Part of a small language model's weights: 2 heads of 64.
Each number is 50 + 15 x the weight over the matrix's rms, rounded and kept within 0 to 99. Layers, rows and columns count from 0.

# q: layer 11 attention query, 128x128, rms 0.215, rows 0-5, columns 0-127
# k: layer 11 attention key, 128x128, rms 0.205, rows 0-4, columns 0-127
q0:14 44 32 58 50 47 93 53 66 53 50 53 50 43 51 45 63 71 40 79 29 59 38 48 51 56 54 37 39 60 24 69 63 49 41 51 48 44 28 42 51 29 69 35 29 60 38 39 22 39 53 39 36 60 57 59 25 58 36 33 34 69 81 25 37 47 39 40 60 31 70 37 38 58 55 45 27 52 42 76 39 42 29 53 38 73 62 40 32 54 54 60 69 45 61 42 74 51 59 55 71 41 62 36 75 55 46 68 51 70 68 39 52 64 64 84 27 28 62 70 64 45 25 77 51 50 35 69
k0:61 50 40 28 83 79 56 43 65 58 75 37 37 38 59 69 79 66 68 52 58 56 55 52 75 47 55 31 27 30 50 47 68 70 38 50 74 21 35 65 69 56 66 43 47 31 30 68 57 57 40 37 68 47 40 44 56 64 40 23 40 47 82 32 42 38 54 32 73 61 77 26 27 57 61 37 37 72 24 62 73 63 33 48 58 37 52 45 41 63 33 61 44 32 78 54 54 64 33 28 80 59 63 71 41 48 32 44 38 70 35 24 40 68 49 48 50 30 40 54 60 69 41 64 59 40 33 41
q1:41 32 42 41 53 50 58 44 43 51 47 43 49 58 45 45 51 47 33 41 58 71 39 51 43 44 43 55 61 59 55 41 45 36 55 62 48 36 50 52 32 51 27 26 51 50 85 86 28 51 46 54 76 55 82 60 48 56 46 42 66 63 36 59 55 66 57 56 59 76 36 24 57 56 38 28 62 45 67 43 54 19 79 39 57 33 68 45 68 62 60 48 47 59 62 40 09 70 53 41 64 67 71 84 30 64 65 43 57 41 56 30 32 61 49 26 14 23 31 81 49 44 22 65 79 63 20 68
k1:31 51 49 62 49 68 80 35 49 49 47 69 44 39 29 57 56 55 37 38 56 46 47 52 33 62 72 38 47 45 68 54 32 32 69 52 52 57 57 79 39 41 42 32 70 51 37 66 64 57 74 61 48 53 49 36 61 35 60 53 48 67 58 68 46 21 54 44 47 56 47 30 36 60 52 47 20 23 48 55 37 37 53 43 66 49 47 52 52 26 44 55 50 37 47 47 55 19 64 53 47 31 43 42 41 32 71 61 52 44 43 56 53 44 53 47 41 40 63 62 47 53 36 62 64 29 39 66
q2:20 39 63 40 52 34 71 27 51 47 49 73 37 49 45 64 61 47 70 42 22 52 43 48 60 46 21 37 36 17 30 50 37 48 56 08 80 57 67 41 60 51 61 47 42 28 56 63 72 38 66 36 58 69 67 43 42 40 59 58 58 33 77 78 36 45 61 59 64 60 68 08 49 58 44 39 40 45 55 56 38 00 75 24 46 44 44 78 54 49 57 43 78 74 54 75 28 29 48 58 44 97 44 42 47 53 25 43 39 78 59 46 22 55 61 48 51 49 71 37 38 48 84 49 44 58 76 52
k2:49 84 32 49 71 21 68 56 58 24 24 74 74 39 53 54 58 70 53 60 49 21 62 55 54 39 18 50 63 68 74 60 57 36 47 22 64 54 45 57 52 80 73 49 48 20 49 69 61 62 53 26 55 53 41 44 54 20 66 71 31 30 56 44 36 49 67 37 49 44 57 49 38 81 45 42 49 52 55 56 29 21 59 42 39 27 45 63 78 45 29 45 54 55 31 54 32 13 39 81 37 74 63 44 35 73 55 53 47 75 54 71 66 38 28 32 74 39 47 87 86 50 37 39 37 75 58 57
q3:40 70 39 44 41 34 24 18 63 35 20 50 63 61 37 64 57 64 82 26 61 30 58 73 71 25 41 64 71 35 24 53 53 63 44 24 02 85 19 54 36 65 36 46 60 40 44 35 39 81 57 32 64 45 56 48 25 48 78 53 38 70 37 35 69 36 54 58 48 77 62 59 78 52 76 33 74 42 66 45 57 54 44 41 52 76 71 38 40 55 49 56 33 50 64 51 55 36 57 37 72 61 61 47 39 46 30 42 18 59 77 65 68 40 21 57 40 55 49 39 59 25 50 43 36 69 59 31
k3:32 71 62 74 49 06 16 53 64 55 26 91 50 25 59 74 55 73 49 42 44 51 63 78 50 25 51 31 42 28 20 49 81 72 19 29 26 79 23 54 43 42 60 72 66 22 32 06 56 38 26 73 75 70 50 29 56 28 66 64 52 76 47 62 47 58 53 49 56 64 40 66 42 65 43 37 65 49 57 29 42 81 37 38 35 66 68 82 31 52 38 43 51 44 49 61 50 41 97 32 64 70 42 46 38 57 59 36 23 65 93 46 55 36 36 15 24 66 30 54 36 30 48 62 43 31 60 46
q4:58 51 72 21 42 68 40 61 60 27 54 52 43 50 42 22 48 42 71 15 47 50 64 42 43 36 48 60 63 63 72 47 57 70 54 47 42 58 50 53 34 56 09 46 96 68 64 37 47 62 30 49 50 66 33 20 33 08 33 55 37 53 36 45 61 56 77 72 47 50 97 58 71 66 68 55 69 44 23 44 40 92 52 47 51 45 63 52 47 51 85 46 19 33 47 51 49 53 53 41 63 44 53 48 71 44 49 49 74 28 67 41 61 12 60 52 54 71 43 58 21 45 52 36 48 75 35 73
k4:34 22 49 73 41 47 59 62 54 53 38 38 52 19 39 23 58 18 78 72 41 71 75 48 47 47 77 61 59 59 69 48 36 56 58 75 17 87 56 66 44 61 53 72 36 84 48 31 22 56 70 59 50 38 46 50 23 35 44 64 61 51 47 74 56 54 59 51 25 77 52 72 73 47 16 59 45 78 66 62 44 57 62 65 57 72 57 31 42 60 62 76 39 50 63 45 30 65 47 35 71 34 32 25 39 42 39 26 54 69 38 64 67 26 89 05 32 75 50 48 51 20 42 37 31 63 61 37
q5:45 26 68 50 51 34 48 48 63 66 61 29 48 51 50 57 65 46 58 39 34 34 50 18 54 41 28 57 37 39 60 80 61 46 57 71 47 75 40 73 41 52 38 63 56 55 49 57 35 48 45 53 55 37 69 51 62 45 41 42 41 37 51 42 51 62 24 58 40 37 50 55 29 27 76 67 58 87 63 34 49 33 57 44 47 23 56 41 53 63 93 13 36 38 29 64 64 41 49 22 71 43 67 31 54 64 16 52 64 54 38 34 35 29 80 61 45 53 75 28 57 41 46 71 44 53 32 62